{
  "num_hidden_layers": 25,
  "hidden_size": 448,
  "num_attention_heads": 10,
  "num_key_value_heads": 10,
  "head_dim": 64,
  "intermediate_size": 1792,
  "vocab_size": 8192,
  "hidden_act": "gelu",
  "norm": "layernorm",
  "norm_place": "pre",
  "norm_eps": 1e-06,
  "positions": "alibi",
  "qk_norm": false,
  "attn_scale": 0.125,
  "bias": "all",
  "tie_word_embeddings": true,
  "parallel_block": false,
  "init": "normal",
  "init_std_qkv": 0.0216,
  "init_std_o": 0.00306,
  "init_std_up": 0.0216,
  "init_std_down": 0.00306,
  "optimizer": "adam_atan2",
  "learning_rate": 0.000642,
  "beta1": 0.95,
  "beta2": 0.98,
  "weight_decay": 0.33,
  "lr_head": 0.00846,
  "max_grad_norm": 0.5,
  "warmup_steps": 316,
  "schedule": "wsd",
  "decay_fraction": 0.827,
  "decay_shape": "linear",
  "final_lr_fraction": 0.0,
  "batch_tokens": 131072,
  "max_seq_len": 1024,
  "doc_mask": false,
  "z_loss": 1e-05,
  "train_tokens": 579900000,
  "max_steps": 4425,
  "dataset": "wikipedia_en"
}
Each number is 128 + 24 x the weight over its row's rms, rounded and kept within 0 to 255. Layers, rows and columns count from 0. Numbers have three digits each. The size before them is the row's rms in percent of the matrix's.

# layer 3 attention output (transposed), 640x448, rms 0.0147, rows 240-319, columns 192-223
102:161134136105147127135109128106132131151091103125051158151139119137074106156166127125115134146108
107:161093136158158125080134137138082145126096137116108127114101115159153087120157127136148127139108
089:083138091141108091104146143126115103127168129114104123159160111172163129098186115145116151152160
109:099124089122099156156141141155153127132156140126153115114133114145113135122106121140101093127111
101:085113139129116116128134126153144096100170102116133109171120092151120115093161071123132152127163
080:136144121089133149179169115133152138117102140073155106110103144133122149128109122110109073135131
098:084126089087105130133161131147120102116151101171110119142133121130115148093164111133115164109139
098:159107157126124115101125122123129136127083159106135149135131142106164139142138149129126156107110
094:150129128154180157142121113114119130136123131070156166134105140162122125139140130115113100123110
111:160115193160125108105107123124107134137058147146098118130105122136160094125134139137168119122104
099:148107103099090150115148159146131138114112129131126115130119109145121160094143128111147120145131
101:140098132151152148145096114129132144126143148103178143130098113123123127143090094112110117134115
099:114140128124107127145107123097119113125131117184141119123160166119113131110132125133172139139171
097:170161125104153088149163110115128161117105113110084134152134162110125123168090130122107141098142
090:129117184161132122106136102130120093117141154095164090204114166105142131092084099100134119144152
112:099127118151138133108146125147132116123136129110154144102139126125147163145123120127107138107122
100:191104135163138112133149120122160141125138119114125142123098148124182143111132084147137141154105
103:107126132093138107111115144118106196096113142105124103140114172123131144168155148131146158103140
103:107137071138130124170141110117126132110147127117161192150153181088093137123116137108100113130098
117:152099101174119108122096124135118128131107110111110141146109110112152149125091115138148074129156
106:149127155154144159107127109114115111116109161109121103098071142145181144126119141182138111103147
109:135172166105099147125105137136150111156099102112093101142095136156121126137124108146113133150180
112:174135098159145086143136123132113141104078130105134137124152111149151148130150169122151108118124
108:117100175095130160120105146098157163142148149130126100111118117169142126138127104158085126151104
095:131116183183135156136108145109110139171126159115132136138104131129107124130135127122146129128122
094:113159148094132136139098125110144109137133137113126139129140137148103104199157128132112164129128
087:122125174085149130144100137160139130106105164106122154137115118111129130145112129143118104129138
104:072106101122126125154142136129147126124113141083126118168104085119154141129119154118133147123162
098:094123097098105115159118114135135148102139126135135168094107138114080142148108103107121186161116
099:181131079125137099158097147121154166125166135114085182112140165110095148126121116137080141137092
100:150119088133139115158150153131120166099138135114147154124141113105121152156136120131122146104125
087:137055110136113106126119152129129114156131136133133133128094136089140116159127128122149139111131
097:130122139166130104148140085128140142149138141100077175117152118104156139132104154156120063148090
100:138103109098115109132102132145157117089150133070153107163129140139114130124123097092114149179095
090:122051163134170116089137140128087121126102109141161073157126130140166136120085132091160081117173
099:111079168098131153131100127130127112142117125141142110102131110112140092141084136088117095175113
087:165106078190129096147159114127125138100132122107114159131115122158134126119103145102112145139139
113:131143171108112158144140136103172138129153142125121100108100152151158143092151098166105119159110
100:116186151129109132112097130119137089164117130150133082115124101126127127117120104134169130118158
105:069160072103122089135112157120143172130152087122137122127119125129082091129146164105133194104114
115:134154092119170120151110136132111125112135130114134165133169118159097122154162137124131162097103
105:154156065134167121147144109129126159106165165119130174132166141121108147116115150142102156107120
102:092146156084130174114115151133106109160121129146128102135112113139122120131117126155155105118133
094:125158109112121105165110121128103107128103062118149151135131100122172114129119142140137130136140
085:169137111146113122157112137097141169106122148113107182123165139119130127147114123102114099106094
097:102108144127147101133163131109179147115124122152162114108169119094143128146163093122155125102116
099:071127135111158158127125115166081091127106174152157143119145144094093140124125131173135071101152
106:180129196129100139113094155103147155123129102123098100128107130144147152145129101136116102162110
105:094139090103095134148138130132091133142150125096136126128127139126154101115142147142105218169154
101:138100145133143124168114103149143148121139130078096137106143149123169140155137126133103097141110
089:126104127110129110163087131134153153140125135123104128117156101135150111159157101090163144123145
091:098146168111119152094149104122084104136120099163174077169134136120128121120073114119119081141168
096:129101202119152127115121106113132139112118130112153136158135165131171135153099128141101078134121
088:095130120148130148114118129084148141132147114171159160137160115087110147121099103100141067110114
094:144139174149118162122139142115118115155135132153139072118156111145124146093126138143144074134136
098:117120190118132193124118125128168121132142160148146108135132143153102124134153087166078112115103
097:134090095148129108111124111125127144101143143145088114117115104137102140151106131107110121158117
094:188159171115129114117130104154122087111088134102090136109105155175157126164119106153148118132150
104:145136181096121096117073143116172133135101107155148093157096141136130119182129067119163135111159
094:022139132127158106142134121128137132139131116114127134145111128137097125141130167114115154108179
092:148122172169119105108153116145148108103106116102125148134092130108114160138131116100147096112113
100:099130102153142116132126121128102163100113176085103163121104080107093159151108156127120123093146
103:098154082087138140127084192129141130136152134165148125150121132142062097139174132141102197135128
119:062119102114138134139107129091161138137155121157164140130134130110103105129157121104130137136095
104:136123108165157095140114133179165102132139128116122102143127130147122096111107132096103138133144
095:109139152129109176108149099125078094156122138178147120122166112118145139115089108153164067137136
091:158100089153127149135144118139113137147131147112107146128119121137152133084144147148142135125119
110:082176121100123130148158134128128104123134141158151120143111127144097135131154129156149152101128
099:164125106118116109126085140132127168134161123137123151170109162128136146147109097145126205117144
106:130158100113154136158148146125147099158117153138112171134113133123085136143173126134118156086110
110:150122175139083146116132117118144132164111129132121100121119119108153103168139129111146146137129
092:055158145165111102172117139149142137159137114114133135125107146062110083117097108153153124146115
072:213112110118094171146140153140118169091118172125093144130136102147139152098106120106125122151131
091:098169126114178111104140129110132121125109136126088116152142113142119127128158161085143115099134
097:127130120097152144120118111098154138121166132138107128144127142142158129119129122110128130151088
103:207138105090100099142135109108119127139150086139134142155120139101099121149122105118100161150112
097:153107138134138134141082143115146172103140164114106094144133123147102155187149116154100125135137
087:162094127168191128113160105123172129103126125102089140127120148125135130129105173119090088124105
085:182109163143148106109145122096144161119117093118128139138176115118195149117108167132135100101115
109:064132119123123150149126114134095112132133136146179153124149160111047123109120071147153093115143
# layer 3 attention value, 640x448, rms 0.0169, rows 241-319, columns 192-223
106:100156155079133108128111153156124119134109106164118147131142134080115138160103115153090161080150
098:175110127099170135116078088147150140125138139131135090115126146102127126142042144152116079172123
111:125119138135155127137094159128115133117092096119134125162112124155155128144137143121162163124156
101:129137130120148111112112120143097154155111097145170104159137115116127130166069094124073147138124
088:132144118154122157086123138091133117128111158149146129147134088078156168132130136134139115139120
097:143139164164149155139140127113148141112137177133144125114124118152144120159102169168177081139125
098:117124075127122140147094130123118132136130117155114128117132119143134098127125085148163082170107
097:112142138088144115134120101138102137130117139174177133129135113107128107126162105150114159148140
108:149103120127106133129132136125087092128112088100136128134107152131097123119125109114114128126145
097:097175126131143150112082160110106125108127160110151160143139129108154138130143149152134110127138
097:123158147095102157138111140140120107133110086099123137161184142151131136115163105119080180149128
101:164134133137111117138193118124180137091136159121094137151137127150128143129107156126144109140114
095:120109107136124160153124113124161111134155184153097137099122130130147120108153132149127148162092
096:149120091103109105157086126153141128148133146134113143129143087142096121127140100129140120146095
108:113144121125137093124169131151119128159141131123093142099110173127158097147128144142149139116120
097:144175181081115157136125160133095127149173100203125119159126115178078110161161119122167134109149
101:130113131149129129096155121145119136143104108154122109145138107128120115131120111114107158202166
103:143123155087079135152136146132147111135168129143143123117143137112157141100161109104119140104130
105:157170129111125176103108159148122124095127112117148092141140162151116129128209089107110146128083
103:104151113086140097125164133137140105136107100092126147178148117103144109144153137102095160142153
104:136136090140182143162156116123144126116114124113155088097137111121167126120148114119141123123075
107:164104116160112094100089098131117107090113162140106088119146129098110118139123112143130106159173
102:110136091128125106158154140130058124130105136105094163143116076143197094100119120101139110127121
097:143113150126149110105122108138150103096133083115113110106140078153160132169158159143154115107142
090:104136087143143145110158119127084137161091148128114139110116097102120122127094141146129129136173
094:157101106097118122128134127105120123152088111129136160144137136155158145155118112100094132154149
100:158133156100154133101164113106132127151085104148132152117115108140130110161140111115132136086117
097:134111188100060106142144143106179113122152121128158094131114135156125109120131126129126137117156
093:121132120129115138127105145140107114127103151180124140133131160109133134137106111148147133139135
097:139133149107141118086118106156143103170095145100131101122149144122129131125137162156134168146188
086:113148130095138082128140121128151124128163128089159103100182169156136150109175170077092169134142
094:142122086128141123126124147136124128107154092127135140102124085152087118123140096155178133129146
101:126141118140139107131137141129103131120115120160086115132110101110183112141119132140125091113132
093:130142109123183158152107151089098126088143148120115142128112109129114145137129137142090124120122
097:124147104127144105141161124119128106117143127093132139170112073170172150100131118108119102098100
092:099130121101123111146105123146130088146146157120100104107162116074113095123133113151128108149157
109:122122146129139081142155078110120088119112110134151128133148078137173129159134169112118133101114
101:099096146141151136127155107093129112122093115163133143085107136130105097174092146148128063116107
103:140127132121134132127153129150145136129123143194101126111104154174149142113131143136137125135086
106:136135132141110129109129124166127119155107175147091123139157116107088134141064150153133117147127
094:125131144118142147099120158156122151143112147195111138082158133079139132141137143155140131140153
100:110155094155172123141161132108095137126121115170142116172104126151129130112124107160145103142082
094:131161129174093143101127157130132152148144147121112106118144130106106107127131114153112133175103
089:088132159073123137119098128149134090094119127139128158125140106149133128145131123125140203095142
098:168109111137132129099122132131115150164132113074179169126129118131159127098121144123087117135133
096:135126137130127157107168159105133146122132117107159134118094165109124132142141099133134147129122
099:088180150095125147143098108148101106115124135131158157162137141137168130127129121126123184127129
104:166104154156143115129139151118130113125110150129075117140130099162070156144102107138148086142108
097:140135120094107116132126144132128174159116127130155134160152097140128117097141171121100169150105
091:124139099157161128143100152153125140136104111144123133156131169094117139151116177103099132143104
093:132149083128146156126138122110165115157131146127149133115108113171085141138143114134141129142090
094:125120105144131158115141133116089130121155135122124164125124104126107154124148136139109187098130
091:152139136105129166123148139115157148162131168125142139134119136114138099112181111113124120106118
098:089090084185190079086143113159083130119087140158146099130090121103117128161154140146140132118124
094:134129092135108133124171132128116141120137103073117140135136098090129136146117133134160145149130
100:123152132120105159168106149124144106104102123141098114126113122123087126116167121160134133152149
094:103129133097093165124108127117103132119105126179135142165107146093088152126142111112122145121149
101:105139133129125160137109122133109134093152129147126133171155142132135150111124090121117093142115
091:151157187114140170129133117138156143141090162149106091129133146119082112119153151099131109096152
090:155110075086131154120079146124140123106107122158164124139125123144155135133162106113080135091179
097:201141107113143116142125114145134144129099147122117139157162129128113166144125117136132111131159
098:127118109125140154137134130132156110141120157132094123123122149122164120085118106149139133137154
108:156135153130105119146141137121173133099169117116098113158147135162135107146124134127128122127132
101:100125166145116126164150137163155131187137126143127115099120130153109139149143139123116132127141
091:120157140160154157124137151129122139124117137101152081118115156104080129107105155129104106109083
095:105152132130152117113142181156159150092163088110112122123115091100122123146167140131112093128116
106:141149102186144136144154114126131121165146139168128165115106141110120112123104146115132094115142
099:138120150102111151151101133103142100139094155155098117130138107131123147160143146105137095146090
098:136174123168123161124125119134120165125121142166139116126123132134151099134104112126136129096145
104:164135091117108109121123172105137118113100130066127181182126139163115107095075131133125125102132
090:165112107097133117129170160133115139122155092149117141078152122136175112097169130126152155150158
085:103136134165140140111156126154140073127093131146126101166137128155150156134121150094151162100148
095:124119166124122157148132090113124086097074160129142146121119114165101145171084143144117135148118
097:130137115128092103140161111122146120108171136163123092109143126194099128130157110123120142072127
100:110130138115099121108144123126137156076128170117134095121110085152136134134104080150147122149095
093:133136158127107121122133108161072106140125113122182155150140104108144121123170133125146113129152
094:138156097120096128126124124137150154175109161160131150132119149120123125120138107117114154179165
086:106139075136151096118128128109123129160119148103114145143160126129133160159140111133148152153142
104:139136122103125129121097157141139107137159099125148107103126154159147145171152109159115145112120
# layer 3 attention query, 640x448, rms 0.0249, rows 256-381, columns 192-223
110:156077151108138149147076124107167139121126118123115154160118117147116164124136153104160148141102
093:145112117141136168111161166133139170125135137118125117135114158125146163146155135125125100101148
101:104134123105094149144130106134163113147130116143139161140105126139168166098151152130140134141098
104:133130144144134152143144092129122130143136103170120121116125121118184084108098135127154105133103
102:091133115154155124160111147103135125074135104123175154101113127123145132134120056101126113116094
106:134174105162128139097120136094126119121114151119135136127143129105125077122083111153110182164116
089:144142105091162155130144125136125111140146162138077133173163157141088085178120120155134153153121
097:108097124113101145124116147151112145147173135138094131132072146143113135134132153097146100112150
094:175127144150141135091177143120109129121116116131149150128181145077128166147123099158098107118167
110:145075151096129141125107136108176124173163096137123155142088122133110154148130114102112127122146
106:132124094179163113169107128110166109145132132120089136130150161114038125142095132125120149163122
094:144112176100167140111159095109148141137129179148085125127119129129081094168122122126102146131120
101:126073153121146150140115135137113140137159109090129138137094154137082164140142147103162148128104
096:121120132119075105135176087146107114124152127097155131120098132120183127114112125119148136109095
101:112170121129107157130164085122167128136129144154102125142172092099169094117103139169135125126127
107:169076152152134127163118154159116101075114124116158126118108158168126177165183143106136118100141
100:117117136144174131129118120088078155106124113108152118125100172133138143136106113102172122148107
100:066190092094107134089145099119099138127120156166107148154181128126151106082113135127119092073117
088:162107124137102093149105122116105124146130133124132081145097095113100134135106168171133172113136
101:132146124123119155095112166070148115137164153080134177137150186095075128121152116137104158142139
095:153073161086119173156113149109154113162163120128133129113075143146104167146175128110134137105174
112:130139099175216165112125159131120131140099120140116119149164146139102093135087142145134102149147
090:094171089152132085148116138109086106126112116113136114132119111133155097122112150118144163100155
093:134143113120147088152138149163175108136122107150100097147106071143110126117110154118115133148127
105:103148103136152063146106133094131149107138101098143115108133102141126131116133123073125118125104
095:126171136166150156155099136088072155147108097117170128148178143084159113126127116152115069103131
101:132151113130103123054141143101102121158148138107132169147150146095118132166100142151137135120143
103:182097177103146140102097103105103147131133120127144143122118184085120181155118133159156105119098
106:075162105141065156122135143131135105095146152107158146091147127127135104096146105110117150122132
110:151107155103139129145074138113117141144151125103119156132102159114116155134123163095145152150109
105:128107170097119150136137171092123127159164117119139144125061153141108179151166124113136160104137
103:162102127121126099133149135138120136131112141093163121106147136136117149143165105133101162111150
105:129138124169167134138124140098084126130115115083152141150148168093097154136117126137124140143136
116:114080145137146124168092151115123154108159124098133143146112150135122158145136154109169133153115
104:155075149119077116159139148150173145143140122124113138129114139131133164142143121096131145114163
105:125119143134122142148172119136190081158140136144094092151145104104135111143112124137131121118134
098:102108126136148117187165118093119126107127094147121113111101130133172111136133110100138105127105
108:121146134089113144107117112139196115155102117142107110160143135130111125141104124155132147139153
113:123080118124130087169124151169157169086140127119136128108095116124122169127151128100145120115117
102:113112111135124075146094155141140125096154119080093148096102135101065112143090120134142143154142
101:148153103103139120106151093152157086106086113118133113080121096125188089097124112114119097105097
104:117189124142107143096113123104089109106082125088150099153175111068138112133116118178119130138119
095:119142112138111076132189095159106135126143115128132133098142141126181097096116123101118106113106
112:101146136113082135153176087159134116129143128139130081108111095110170111116150106140126130093123
102:096100145109108189128159121100136117137180085115140150105086167089137161113143108123092144138115
109:132090148174168143117081200141106121139087107101154109137134149138106144126152128151138120152147
099:102156075124071134122133143137131145110109138168179156116162114152145123145147112119109140116116
100:114148120162114155090158116158071114092112118128180151104135166145166092102110127119141126138098
103:122149114170183095161098154122057129125095110114123103140107115156116133126113144108131149144132
102:119160101148126134128166133161145140112112142158132123108177105135170082113118122109098119152138
100:105172132140145173078144124111102106117119123151145125154162152086156091103109085170098105104115
103:123125118138115116182090137137096130080082114093182124115124103147136155115164149123165153081150
099:093122126088093164098125133150146149110142113113142176096130141132124147139146129110126132127099
097:090154092137141120110138164099124108165153128166098128136117143095155124084091126099120154147101
098:124149109139144098111116154139082144108114134143133128152128103106113121128109136155126126113166
095:102176119156148164090137118162090087180103158127115105157150125140103093114085141158121173150140
096:117142118178118174125168111131135104160131142119136141125175113135141124104115132151101160095126
109:152196095130133124074120118114135112166103158167094125151170128141143089121106131179114128136164
096:136140157112167155084137150109096130145093141130131145148159110136154124166146116160104126122137
109:120071131110101167157083151091155126120136110101137163141116150125132187135165127112156138106138
098:115087125153144122112104118148091122112162112141111183119154148141142115131103154123173124157105
101:112127098151164125115083153072103155119135131107106164135116140151083111137102150108175165160127
102:107187119117102129141100139060078120096135128110175172172149166095131158124123124127103167109135
104:084142106157160116121118126127099128131156098120111129117124111110115108113094107125134127174129
095:165096104146124124122119102122086131101140099132106120102098145098165122117108146135165115155151
102:130154102112144131172141115078141140107126168124112136125126139095119147117118089140115135148136
100:117102184139132151136084161132129142157151127104130160140130137150151131151151173118169131162145
100:087117087123093135134143108144136125136137142172160165115133115132111133145133161164132108150103
102:124120118176178121125106077134177142153103106137119138122124153143077106134145167143136124093102
107:105123118134123113160087165097124111147131126111126104135094120113119154111124097102174119137102
106:120163170104121173094141168123124142122114112090166132185110173154103136136145108120072178140159
097:119112146151133173146139090065121102117141158123082116110188157118099105136120122164099127129123
100:111114153149146120098091150152105133093121099101122107104097113109138112118133152123187122130116
099:110106146159150129152124108097102129130117137146089170094140142125134104110138166114115131198138
088:097166132088100167132133120072153144150113140094144150169117140133101161123121108142147159133136
104:126081150132154128142099088087148093137128149129104181117152112135123110119143165134149173161140
095:138098168157149132159113118115141131149111124142085161133137195071094123151154162156128156171146
102:094132080126129152170141098089170121147112183150087164102140109151117129105089093181152125139147
102:150095134095089138151136129110154141153133112100181162177112134131150175149143137139155157114142
091:166145126137095115176105137087127135109103114140111138136104164125159151116134142124158108161133
102:157143122131126110167139118086111129134122118109144142158127158103169135100134128070099156163146
118:110107141131140112154091110100157146127162135110104187100126159134109144132146155125162115152134
097:130105122161149135120125051090117110135130170155123156106146122168122123101094095118121167173113
105:087172148130125178111100164133176147142122120134158121107151116147099163134120108134128135086136
100:151087124076115104154156117138142129162117120142127197109102137117139170102147118145125143147163
102:080169102111111194146114129104180137149099162142148129121189138167095135164109130200103129137155
104:156124119121134106137130124134097119091121094123125048131121136109120141135114147079120082105119
105:125130104165155124101145107137104157113134097146109097108115126146114088122140111119115127123094
106:120089136129153133153123108119134125133161121132088163130136193151096147145162163116093139147147
104:095154126104116140135115135120148122147125131146172164113132122170122152118142083137147132098122
102:087167137130112168094091144100154132131115146087140126116142116145054089127094085140096124103108
092:111126135103140173123133155141154131131131112080140118120101132171117141142116089129125123104131
103:125166106125143113140118186112111149154112167132175100129128131141103150131142167142125132183122
094:145149152093132127126142107090148115149133128108160134160138124107157138134102123136169142081121
094:176108133130113104109172096140112144140121126125115166109135157078197094128116117132095156145147
104:116165088105122162140138122122128109125105156145153128149115091137116175131136132137166146113104
104:150098118143121125147123074113101096138145142141104140135159122100105127137114158133108143129138
103:083148158130113177130129162122139153114133136105139109148142139149103149161122131131140163108151
099:092152119110141154123124155130136099131145148129137136157144091150106177167092141158155126108131
099:130097152169147077144112088151134125115104128141076163051132129113143124127116142147131111134116
095:129180129101134151132086179068141158089121144070152120166091149131087136132155110104156135154152
095:109142113109104163125105099096196125160136144138174117157120147127116137148145156142123156098140
100:109141125155157137101121109125097125155120113153100111135119147141070088132104140116114155160165
099:170125143094122121135151133124126111135131097137127172147079169135151141159172160124103142145142
100:117149176110115132110114148102139095139156127118129125188129146116106157157149143144123135102162
099:139143156089099149117146148117151137116115128116153099177126106119133113125127096134139116097161
094:125103106144129124140112112107140116156137158123117191143173171108128152122120156157136114161147
101:132164133125109093132131178140127155121138113104139102169089125121162159090139112110129118124115
107:103191099105097176144154176086168157148119146125155107125083145136165148109131088116097124135098
105:120150098107102150130189120136159124119097116146141113150135103133133110138134089139096143117152
103:111131168148163140108090127158149131106130097100139128123135161126116121132157089122120103096102
094:144160121102156110118098080161131105138085115157142155166171193149130132157112136151149136153143
089:122131143151145202140140120110136116133143142081118118070187150120075147135123149162088147129148
095:152105109100135154106127104145112096147104136140144160184132161148147138159140150174099159128160
098:152123072105115085144124106128108115122121140156103145144136148081166163104126154142126112169145
098:149151127100116138128158130114125126135136131110107131166133135142106108118135082127072162133158
095:146120116123131142118150156143122140140145136113144079140125124108166134112141127129142149118154
092:126112080136138091122136095153108112169117124120088121114151091121076113100111122150103119127143
109:158143095139139096116130096147093141120084114153110115127119085102153085108097106121112123118119
103:120139149162102117107110143133100139113164110132124115100090151146136128151133098125165141116099
094:103104105099111141163133129101140141146162141148156159115131077118117143128131122124156147145133
096:140157142141148136155136120167107114143117087146155105167104145133120086130114119152113092108166
102:137145105131163108135164104152119166115114081135106134102122127146147131102171136116123128126143
099:138142133125153147133100143123123083126120123118139101130165093094098123110099112152130120128163
108:130129112092145146132149111137107135191112132153137144159158153132107171139148146160114149131159
107:167097110137150126178110082107117131133128165107150165131159144080102135133126194156183149132148
# layer 3 attention key, 640x448, rms 0.0242, rows 256-381, columns 192-223
108:133136139162123142165072139089144112131132107121111145104117125110123103123147128101153156183094
094:088131132112138118141115100119126128112098143113093160128102150100159139124089154095123128126092
103:106092199147131157151119102100159126110123133105142125129103103172143117111122106084155109163145
101:174119136090125140132127140192077120115107092113198131150092124129108138131169117126117126101177
098:117135088146111138144168144115138115132154112153129124131134107116107108158094153144140154115113
104:149160154136153118122164124141113146147125130126149077124147137146153105156145114164100127104129
090:148148149111152142140076115099151120127111127114158136160136184073143126151141098106112115138110
100:153094132149127134177094092109093138127113157083125103102133116103118127119124126095137115136147
095:136156162112140141140111129089167116114176177163122143154144145123137130158088118120127112106082
109:158128160118132146168094100103147151143098114115149102164079118143133148078156138077131100135116
107:117135116174149141068117170163111135099112119151127107161134109126149072141115119136131107145111
092:137165125132146134128075113094126176116070108154120126154101146094119123097151141099121126133139
100:128137122138116110148079153101133119112113147071100148129073135121129122100139129084157098141103
100:116111168154113113142128126144142160111131102134149126122160123162126156132096130106135147095161
097:119130208126136117145143084139150104100113121118158119146149160128162127148128108128103124111174
102:072109104113124144146108142098148131126158143139083170117117113137143156127096136094157134144073
103:155163068128133124139170127120102134155163124158147131148121142108127172157141136148133163110122
101:139140153167145110126151085132102124132094111091107109128136170136080153140132136131118107123116
092:119131081136089130103136169156135125137148140121123131099169111158142118127141114146098139091141
101:156141153157126125140095147126123121179145149149089144156167137120122116142094132122110157159104
094:160095121112105151124072142098136143130143123116156117104116077143154173118143140127157088149140
111:048177110117162155141150129109137126120132146173113131142108148079133106138091119162099133154105
098:102150067132114116120172141145116120155112137125148079117177132137111100142146108157074166106161
092:093101085123122108119127139135127115112095119105109114155140072138159157108125101116123084148128
110:112128075177120096147173159160103119167080116153124134110137082143101117131140133144107112104149
101:109188105124121145152159092117167108138157143174118150155157189127161125142104122146112167123110
103:176145163129131129106106107126124150143105151160117138157164164096101153141129114142106150120152
101:136154167105135159150089135100103137134122133145123141177089184096157145125122122076167130129114
105:116112099160106132081193119141148136131141128108143118087174084115125094142122102125147112115086
106:158099106151132144153096150124106118124115133116124153137100169134132160100163126087164115165138
107:155095112080106137153074112077134103114114136111111162127103116123161153119129111125150115098125
109:125152142112136101087121175116157153146143130146134163149172100151135106135115095123142131109102
102:106168070142147148109161158150148125169200150160127141143140118112158071165110121111102145110084
115:143136103154133124149129142141089120130147140119123124111122156138155119145150115095133121164138
103:153109155124106114132107119113145104150151160119118135116156118140126130107141133110176109151141
101:156121152103136120115101123122137139141090120120162124155132137140126142091141103129158134120157
098:153152112098093127142163084127112159125130135154166123110125117144129133133112117121113110105121
104:149102173134142155140095087126148115102093128093166105139094084122164123113111110124130092124142
111:136109103145125112106124148156131156120119115101153165106128069168112149129133123096154100139118
103:131124095148153118133160164118105133113122106108130119132105087147155099149118114100121121120123
105:077130162134156120163152131192165145122099083145128123125109100150131139077110141140116106103148
104:108183111112113114141148103140165118126157159159157113167112164112155108147108111184106157085131
098:162120125119152078108164116184123154143110134135128129089147164129086135138129134179111144116175
112:166108144131102133120147087187121130117112135103161120092164087155136143120134125158131110099158
101:152090187123130164165090114105153102129163135106136142150104108140120140110118161117177090136144
106:113137112120161150153130161112145106125210122164100164148093132104151135105118171145119140138081
099:096104146131131117090140100116150145125116136147121134128157087121119133151085120127130078121086
095:122167134136159103143173117156116127107156120123154121118161123125121092158107116143140133112117
101:092145061137131107144170135125100133123141146145141108098108114121128102115140115138094146136106
096:105127153156119118083185121159131121126136109131143128103166108153121093119107102140111137127097
104:145139126095131113127164105156113062159154149134089162137139165094095139138098140195133154090152
102:076108034116078139116168122109134131137190150107123126098155108129123094134143114121137154156118
104:156105176145140134141116129141144104121120120096131147103104081171151126151098124097179077128119
096:147100147120127113116138086162103111142090135121147065162133143078129123120154108151108123109139
102:126138112122114107114153090125097128131136162153135142134143154149080177127131134146090153118168
098:111138111112131160102150142119113123118146141129120113112119156117109115116160126142143144143132
096:118152174115118122133169095141127131102144125095155077150185114131144088131114100168121131135156
109:123126154118151118149140088148133122137100132148106124149143164087098126114165123178089135117163
102:115159105081131151140111084119123111132114152186102146178097186122130145167134167135105116098107
110:142096121146107143128110113109138124142135137108095148145141146139140159126121125107166107141110
097:127150080170145112117199155201092150153129119143138111113166126100136108128142134142150151130148
104:116179085174129110117148154133107123158127157125115126107140164115121106154137155153151155144121
102:093163118137101141131174126105145115129130155120122120142156159105136114151095159147114122131100
106:136141115124141105096146124146094130148133139114125102135136186106076154152146157186111173105157
095:134170121127145155142097109124110168146141139158124120122135132138132115120143123140103140153144
104:124164120161182151132087109090145093158151148140105146139157131118123115082106152154113123163123
099:095105144134070143108083134107148117115156130136136159158152119169101159161108122156130134138136
098:119111112134102081140149136129150137148114124132149145120109155118137138144157146114142091142164
099:107137100125156139134103142086163124094129132156100135114130156126116090141142120122131141159112
108:123119129122056131143134137135135122113126160108133164149119122162103148141134107159169124121139
103:149166151150138114148092113107106151122189098113142126132113123107093169095118181104147127138111
097:082158161130169160142121131104153117130171131118133090118133162113173089094157103118078103120121
104:111112139098134150128163165161128186118136111141165114124146119134111131181167096118104165090139
100:116109127125106157149146114104130172143120111133120160122170135153098123115202119127082128179114
091:126149130149119097127048114120165097140168152119122128167121172147137106122138176108123110128108
100:079120138135096128117115115138154149103103166132121104128156156168114110106148132111085158137153
090:116105125153117119139139158079138117129154131134139149132155138127106133137187161121109166166122
099:083135110149131142079106161143154121138086155119112135125115139153132110097107118168123105139116
096:166117159112088123078056107118126112133161130116154174156102132105100175137121148107132134119135
096:149139145104116121157119121133123151152117136100105179126143116149100148114160122161128125143115
102:128143152148164102122098082104129092116141111122102125135102106103126153116121109117112122173122
112:104119159131104147128078141062143125124192128117108161133149153192122132130145102108114107155105
098:088121118103157126161196081133173141139075146115108132123121129126135121146167096111128152136126
102:108122137153115117117095129107140102113170121118132153159136141156101145090111166099172095147086
096:165103133128150104122125091107136102123154106110136162133139106103095142130161134099149133139126
105:092142100157094133112094120101154112123138140131099140104149156112132121100093154121154075136099
102:159131166115117109168179126144104097146110114108151130141097108104175153178109098145158117106165
099:141126111139141115152187129112121138131111145132146093142112111142180104141149107109116146114140
102:108113143098118126119109153057160134136174126110104129134142133129109129094175155118119139157136
102:099113140112116105101116138135129123136133160122144195148082130157113151122146177114153086147124
099:105147133145139164124120153120109143094143148141108091118132123158154083127134108134115108141097
090:129133132117130139108121136134141113132146156138122164150124132192108113111134158105110118139120
101:149094133128095132156135166161103145131095130126180129110147159155101178117131136145139139131190
095:119109132140142132105065111137142080121137145110134154158148134115146145099114151113116134114109
096:130149127149158117114142101156122169125113129133098121091138132093137122141142141117081132125112
111:133119145125086106125110115145143077132118153103151130169101099149145174119112167109167126121143
103:132128123107103121132092114150133108130107166115120080143154169117145137147146104174093133121152
107:122111107162124161087084125135117125123125138103164102131154133158101148118087155111118126123097
099:106134153148089141128113155111163102141177170121143110195137184155127117123100151105164116118128
099:093103114107109107140190122113130150134145109136130156093151133105135126143165127105110138153113
097:092176146147121146125077141131103099115150142107114133143113150137128157100120158112155121123134
095:121114130138158137097054092086146104123163125126075137143148159119121121078148175123133105148121
099:133159132143152155153180106133147142124102129163131112136172120141137090132165100127078157132132
094:168130144122126112156102110058096112113177093135110128120121157126083163106133132104141122143132
099:132131158115101145119089151101121094129145119140146135142115155073133125090107156095150117132124
099:150188110159185145111094084152103131091136143156127141108130132119142099112090108123138143135116
096:134153136123104108104064118086129121133158168129090125115129138082132149087133169127105106137120
099:167100142122199134120138131141114127147102090122111127171085103127107154137075140136151124122109
104:139144140142124086108089145141095116153113150110125167136114122146089143093116176148173102146104
109:165152108132194148102137095159137150129093115153120106103132116128124095134085118096127114146112
102:126155123118131141114152158092126152125167108135154122133119130125085115149145144076102161129124
099:092139123130106131114130098119144121113160143147109150097124135095086130110130179088103120172125
088:121185131119148137149091116075149123151130160115126132109163160145133144070126128124103076138118
091:124120144124058107158087095103145135133178129145103112135102137088104118160124159097155152144149
097:158124142116087140112158119115096133148110149144128162134122152105155164159159132145114148148171
099:129182144134174124148094130144104115140125133119115136082154136099117103107126145117087121138083
098:152160120143107121117095109187118142121113154118120109135127107115126126115125109135132109132122
092:119134118102132120128140130149134129113139144159094114065137156098144063157172083099060138137128
105:132138109103134099128176125144125151095076120145133106089121099088179093155137092133111151095143
100:153114132093114129153191163127127124151130125134166156177118108181155159162156131139166138122123
096:120104131160128111104070115104158119157136146132154165160128120180137164124140188121140096118151
094:121131142131129132135123110111094097157184135193083142109097169099112074089099103091134134144134
102:153106116126195103140155093112098150095131117142128103095089105141151110124119112098123147121121
103:132161143164143141124101147131139129146121167165124102128158157147140096091127107111081107156103
106:119118127121109121116081112085160119174171127147110145122124153116108128107129161117146100155139
101:132136147130112159097058119120101166130174144161130091140133176097118135136133132139102132139179